python train.py --d_model=256 --optimizer="adamw" --lr_head=0.0112 --doc_mask=true
Each number is 500 + 50 x the weight over its row's rms, rounded and kept within 0 to 999. Layers, rows and columns count from 0. Numbers have three digits each. The size before them is the row's rms in percent of the matrix's.

# q: layer 6 attention query, 256x256, rms 0.0685, rows 204-216, columns 0-255
# k: layer 6 attention key, 256x256, rms 0.0636, rows 204-215, columns 0-255
q204 115:518501515450565377383506514499557445542550520427452473481444469525465451538531526472431496489463543484508558538502514461464506502462475465579560494529481549429623482536598439408530557518468527423513457476473398471476513444529523559507582595468505512500528512432495508512495530562504614439369470589482538462490518477447476530426447550531533455521480578568526461513523416577623566481469507554563554404522513549551465538545380442508404554502482483543427446446485593413437530491542477495543490419523514519492474593600466556415427468491480457536542531510488470534481541505504451499400514395520523531471484497501465528520542512577376375575473443526518420474496489534469466580546465464542446444574535578533473483496522547495567466466435526518480440462471516582432433454476510
k204 102:490544477520539551454481522538477541508475479433445551485589513545555442510413557448491396455523465519473439565484511459536478460465487567470507510578470429530516408530512505502401515536574468495441504500525442492541614534524519491527548488518501471503431483417439447527499463594520482498468458428494511443514515549444452509491457475457474492452584522424551433521431537565516517485482504558619540561509531442589454466540576538545446597496415564517510589424481493507578452544488554478480432446509451445542506563594467513472572488605460427489533526446521532524549543508464579568533514381528443477488538520483465523440459513507578492442499541372485564571553487531570402509544438532599480561581456561540590576524570555557552452466428504610450435472426504406466595412494441
q205 089:461537503541446510525369531470423452494450554471523509506559537517442535511433482444507535497558571449506593514543444560483410478566481593575521510451584464527329573468537517495511521505525547560454494466452511419518491409445426451488453472513552553560488509534476531555584497366483429554555533524506479527517521477570547514526496559564532496488504571619482570476590506488484575480536478473549499478494464461614505512432424590449509480479521541446523463459481474494440431510438580536506421433539535467458452482530616425527512617478530490548433362598523521511447492451490612490411499526448569493531510488556542464471447509551601450526524536589493582527503519439524567488458476399443518519499483429530498490462547505494461483579492481406494541463543454510460527534563409
k205 075:569581567494474468504531492610579522531459535436526434484546518447408496474485483506523506550500507452463508476507552581456433471495462519454438538544482487464493513496468591452584497430454457476489495538477466539580454511532471566540506551474500467486529425524441430557562472595536465378514437598507503443616538535511479447483494444505556511480425532539541392483480480536604431518498483510441551472545443541445468408491439459537475417538559567512417519462514576494502453477569647548423548492366405428522390523414503482437490468514541532538411501522643506476562413464371481530518504373494417487538493525543562480452505475434479514549465495501485499507611530458418532507429555511507586443523509458575529469564459446475470559546487462488511511483535533495446470457469515
q206 090:549491477453592491577454488419603521533589488534481539520464520437551603511559476511415411470522466524613646448441506458489490410596510586510476494482476530628392575503423436531445501487494428484465448500484548575456469502542460525458517404458519495528415507499496475448507571467507515571428551454446576606500480507532467527445564418468545509528438470490520515520475541437598581400515431521439473547496531514470608503467401440495492606427483509399466478482478576509491604490518547501469541557419554464476437541523474462493553506477495479478431407540467513503544505443527511524514506512509502552422479425524492474530465414545444458506514478559502547482559574462457493512422424424523424478507533502457496436513529631508504542423519574457442551501571564484490554520511501
k206 114:552426475525482447600457571490489435353490489495543559523433419493467578380454411518464506543521563449369514482533510493598541497510455601529562525462645502450414526455505464482428495468461519544568535413524602552494487551451467476526462376532564486507390527566507511442491597426436500468433514483488493579580566459411516479445569552464540498539498530488475573505449499542386551538493478382467461523473548522485465490458475499569530560503632515508550553436446457524507477527459523483491547541466535488486553397492503504557500478464518513533527467528466512518532454442648505533549511573462542522484535533463559470527495544568525506554601469547535505490440519518488603492461419515433491528424538448499438510445565533475489536465487531533494552563452479569563436460519486
q207 086:466612464531452436524518487485458443534476548530442620550595596612496479508483540508532526457435484476521517581534513473514448370446484408520466557477541449485557499473564463510485506384492441466524506425526436505470494488425498467556496527543484449475543493475428561479579554460431551533514444507498523481430488443498500431461493540518627486524591504499406444529487463449536489514478561450459432458535433557518425443447465447445527372530478436562488497482520615502518441490516615515560458476521500496518405452504429500519493564528509487437366481489622516380547422523568488501566422417487423492452623501431539465561551467519505473475583473555537517487461514485501472525565446426485497509504454522460503546514446470513438516518494451481409494492430570477456399459438579
k207 101:503535591576544480588606506507383448466522495594577561505501526483472523538495502530504531535566441515602444538492577483532439423513542451498432613526482495489515571559478466478492441463573502543520494516515510501505501442544530436474511499511551482474519529500508493377412502477496494495497530504465463496487536495518493457472549524487595454602463429409434423621512413440609500461501493554524486497446471431488386457448559547522487463465557311631553559550584475493537500470455428506572522535527544564455464478533582389433556487404517546406483543473579583442514493503577417447514441470525457449471529458533574519548498463489512476389511489567461567447476539442521465464446450444456487481522514483426487461500528510569452487507480450591423503529436484503540514501488446
q208 185:566528496491474457472493457541438464501537455444507486467529543571468494609468587498439423468478489611569613484466456457566567550443552526417463505543511499454499446485541485447507491549474542491433531515429469496524499494567547587453540402438530464498483582542520526525490576534558582426517521521527478496415422567530546523405546430497509457607490614507469459601419516517551449468569402579480462483486511573473553456510550463553429532516507531548485384482434492489416490442449405488441469492531401560423517596455408519419570510461547530520623508420509510576538494521554461414469484528503474507496512574536482531529518533474429500485492444520475461522452452586421455579582523456588441486504531522419515528423520517554432464482438521443434505453490461590522579531530471
k208 116:512493495517527512517554493448417558440557445476582571497506650518536507472473460466484508498436491479626416433575480408559541477490569427486477534477525481543435490522450541524493446495513522531537480490515547523553450456529468445429443443484482518448478426536580467484530508440437547496579497452505595522573522507529566556472408555578551455473520468510501532496533493470375512504538499481502532511498529472476518420467614452454501472503503426588589500475473443478482403409418478532560452507505489499480571443495432436598500584504560562513547551539510593515382532429521491532491471503555568466514533603593496435557427540518619455523566553523462556442383517539488589468539536503532494485477496393454582559566497482515421464573497499432438463473500419514469491578610552
q209 195:487502465439428504515563434563629489518567507533591514482488448554489514481495480468533444460485501610552473505453462583441566528494545491456517475485569417443501461456526526529542416585517594400549520458438579527479402534507537481499407448541452457611489512562515538412545615505512468502483540473542478510531538474516537509477463521506476380499435428486482466556370536564425489485550435489422444482587607489468590445474503459553462534512556508541524498558450480468412503452496476543443489498529524452496524505529355518502526499481448545455483479406443546438484529582564420567474442483499538462465566517537545479663546516528461500553579549542489496499593431524411506532528517504495481539442546483577479540570412515471496539395525483462434545426580583518535523541483505
k209 097:476428547530530479495549586458440494518515556437503511501457508519485535517551414530484495438473471502603647492558477535517528407446544529469394478532530540475439504560533511614449542491510441489549463450459550563520470425513511532454501441561436537541556428478543542511483552496432441490525577519514462511386532552493572605498614483508509527551516431553439489533600544554484443568564446522489441542505455461454455469426591465542504524482440545504486473430484437415451538562424466471510503393501434532486459606434484488568549570444442474497569513493477596576416507488511553531453511536508567498514428539507555426501479487489454400521501416540482480537546491586508480471515588508537540481512588498451515459510496619586510460512548566403481517538578419578473397580575493
q210 199:532436459482599430442415584413447435508510526477436488421479505444444402528479586439446456491570521496527502565531486413576529457468479561498499516463472521521530463534517509421441591443510443477519381519500422427525587508547505566451557474502517459423442476495483502547536495487568603397416475472481617478489504583546464541462448498426531533533554556620526515513520582505596541466469475555560493475441472549547505553556521529510453571485485546503462496379536572508527491503518590400483488459500577536500392442540481464478493570476580412534567441552503455602487506504487576459489425469489570528466485486409478459477570536563464456450417506450512504437512485497440546549478472466583455528556496490500549533538593515502519448540482546583448478471408450529534554413453572
k210 118:522518451499626555486518530499476482479551518561459503383421482452525563530425516509519495511464518456495486575461546500562488566508477481556484503552472551493510484485498511478570491450506525574474574541595522498384510616454530493455581577439568544486486500508451527527459450425470494613482509452543390532559387524542461409503560430518544440461561531458457466534532465501494500399391540376536477541417526453460513493444482533485558399616535458450565425543507512584597456458549438469502509488576452578547483466535528494495501440540479508468486430562464500530561440540516544485579532506523420533468521452517514508471431533434570498531491644524559460557431470421471509566504431508530506485491377586495534572438485439407524435495448433564494475484475520476431493396471539
q211 177:510547514501500538571429442442503477389535511537403511526463511425449440503484518478468584468570453450418551535527555525503480552517414521441534555428561493522548450472483479483471523457607600538599431496517472433511524530501578513518550498611481376429464534554479577484536481502409496459554467455452471462566511439465439499459513458455552524497479431523604494451505589450476518544408558489479448420456491541553470563516520572490549450511450550477466502464577458492541532593489624488438506521513595485504525393508489454572477487471540390497485508579502419512487579540537567458556493586452521494524538391414517490520490560491433495520463469460513606488600485480480582513416476502408589577491494495571490517472425456503492553488524488605523513428406567515544487518406509
k211 115:545511513397560546456463474459513486466544541547424472419437472459520460497472502512456481468462521479482511531406528499502503545524518549520547574551484483499597537539487421490510517442527440487386599539531393435429474529504512492490476576501592460551504532395395475576504458547527558506412591510447380500560493506551535485530547507520513451493515599475433466629515450567536491476454548510559517498478518440536396510450455503515420466491491513456448523549492517490563423488631497483432459468600449553575516491444565551473547482599490520554519527489446402563527494546486481455575532436476467490470461487486448508429465498371505501486506584501503482480498506475439414502489419441567472532512415575507456557517564439415595462454416432533535476479539601462412561370480479
q212 119:526436546494491488423583625539464539558398490419522475577465425449490515467554512572517490613369561499510433462500423524510521480482509626560457474475528455539509518538531442488495614467382378500571510526517520562454478465438414484472516502535534478566503389519522458463451506505457534490514474555538465515438490535568526504480492598570525492483578564518440457513455387500523470531564466503530564517462405419507528499434462551456476513411552438556576484550507541420567487546509499528578453507494401521479424541481449592470550553496524541431486495507486529526500454423564478399489532500531524520556451493531479456444529427548520489430521427603523436499391496539529427533581434469519459502484517521517621519559588483537585475509498576440546471530543436487549481438539474
k212 108:512468551563476470484498503503471550590521511463544458493534556541424466601592438488538506483475477547586504520494494523534500485456558507514456445499510512444473483501540520592454455567456542420556484467417502562570421475467554478458436539436419535516652491569416512409521530481523422510548498508508567509445489511462614471513532426503451522618519437464470483491536495444414407575535494475461486516490490546520522464529512411534574471472487530472522477515408447386458524500427519496463495517457506376519497532487548458582453528459504498489489500451409526466436531482548467579441502549493533549521505468495539484642628460531428474542470520556484424594564550502500521541521515547385421396459602438462552389518410502489391531556545579461518554549548526509555456559561465
q213 117:406547504477498519580375432418534437580542492557490589465542502548535446542406559474420494436587534489570501507450579383539503518485465428424554572431494449476518429442540529432487503433534533523448501517485507392482608631541549436514484479427420532545487584461496458577560543514592524526498548428569601487547519490438501505495493371402454538519443516501561575444485557515548540399466516550477461499530539519575480547515482472428474528567443512439471531453514514491427558371537455438442544506506549550463532450525474479487495475470520450545584438532583504496485558505418540537547499525467446407509514499477452498528448528480498537494429519408546533481525485464539510448489513490493468540505456446502451479455436590455454471474466480549393484475510537457462605539419438
k213 101:520553485458562524448422535528461484462475508454440528468454520441520563464439516490551483537582594420417505571438538399537442510464454533507514551531451496494460564485464467486508475391553506556406476488559530457446561489504480522524564446559538435461428501445480473591437446565455589504473513446421557505591459447538431469444506559436543487375542494525507527571483504475531538486446509483537494522429539471506482571497494593466477481568514455509493549504530521553542409528539451467483523541539522640506450419525519517416502508544506434470484424549491499525594489462532549442565527538468505469448524456555491502345419489503578524506474544499582580457462493453405482479496423477603538526554401567529502653470556476494585470442439439600447458419446428494490481427443541
q214 093:460538390493534505572394496452510411518513509522546510535583451555594427546489490443506448477608575595483495498492462420474487620490511433511561545488507463507488504454434521464595504559543552418418528537555401467505454568516560533492499473434516488479472530430527539554516563433514454574411499477468632354509471477465454485540444594445460516507426483475519457478488449526603599425445597544500506527519492597516431556528481472520460536556462554409479522391510610582461525507516497525497491545478585453518511487528484453563482516548460571498543412434522435417529522509503502493455503472514486428484505504530463574451457503490506595465478506405529512441497564592483539476471485445524529488536406490450442443467538571415500468468423483550403470411502550468537512438473495
k214 137:497558462432538479434484488481531421558561472440436516502581548500582450546448553524489433437555486521489460540515492417519514511502476565426493591497484463500527468530504472465467582499529500535388548515478443560500550557578490415535496494451509490567460420431385465582618484536541514554480431505469460446483590504518423545467457485419495424499513603505530423557483538586628546482494484552491480486484558485489464470448517563504418515457434496532495493443468505521522469478609511490458461457498453506555423480488397540400565506526482434465500473455508515500522496437515485421506435450538372525464530507400461435471392474477510447494472531446518501522520519526368475553489453449657538540609437497484530476547618499515547429509460478514431446475477426485458512432377421
q215 109:524527595516463489463509470580489538503576522553495491501389537449467509436541545502491479462348510460500411413491448552515489518523476579479520525489419527503526547527519474502407452496450528480564504516441570494542480470534462457460468521522511525526470484537499518453503508534503587397498500576581414472522538523568553527473500489658513447490474511493495406548478522515451434507591475499508502450585472484482563428456425596525434503410605457629512495525483439535434530558541512544474460402488449520513461557501489523474556557458548618491498478554418464489458428515479440466492533451570502542504449463491491454532586379525516498450535426622434415564393533580525440541549455518503504517425503525546509586617552408518572545512503580533503541431595437539550501482501443
k215 078:484489417528517609487514546588535557505450450519506498494541459551416490499465524518509528550454542526534473466457494588441528480505580498511514433443523533506460551539518514552506460453366539439542513517406462442568427478434538634437494512564472506458537529547550556416507515535568459448536519509552530572461470423499553496461634563461446583553396420492527453515492405427404469542515474433415486489627486430403478541551481381534539503500571476465478465549511580515496456499466480523481509502605466516487463525467463444571405579478479611517453544489427508507443495515465539510473534543444532504523555543522607490500571495469475429538443546526542433527516482499483559522518563520445569510450525472426504463432458493524449503527634487414538608597591483561483536554513512
q216 101:498432477478491446482499537485454494506570450456550528503418534489418543501589446468468540516399570472485595581500441590597369377445488549609504489542451535481548560544536461563492494443469533472502433450552533552479424438505457430443552454570544541478477542530502490385536484558500570415440563543497429632459543389529528595453534502611543400480528483513531438578569539498476495458521463482465535545539532487535550490410375576484524529477527473553514529503537462482524506541451544509470489382488561539461422513512554568471509568449455548457457505576511471589554538484535455484459469503532554542439513424491567432496514436568441504570551424572533452430423496498595466475487411526473423477454510540502489491583496414506540514472527495492518590518532508500479480495513485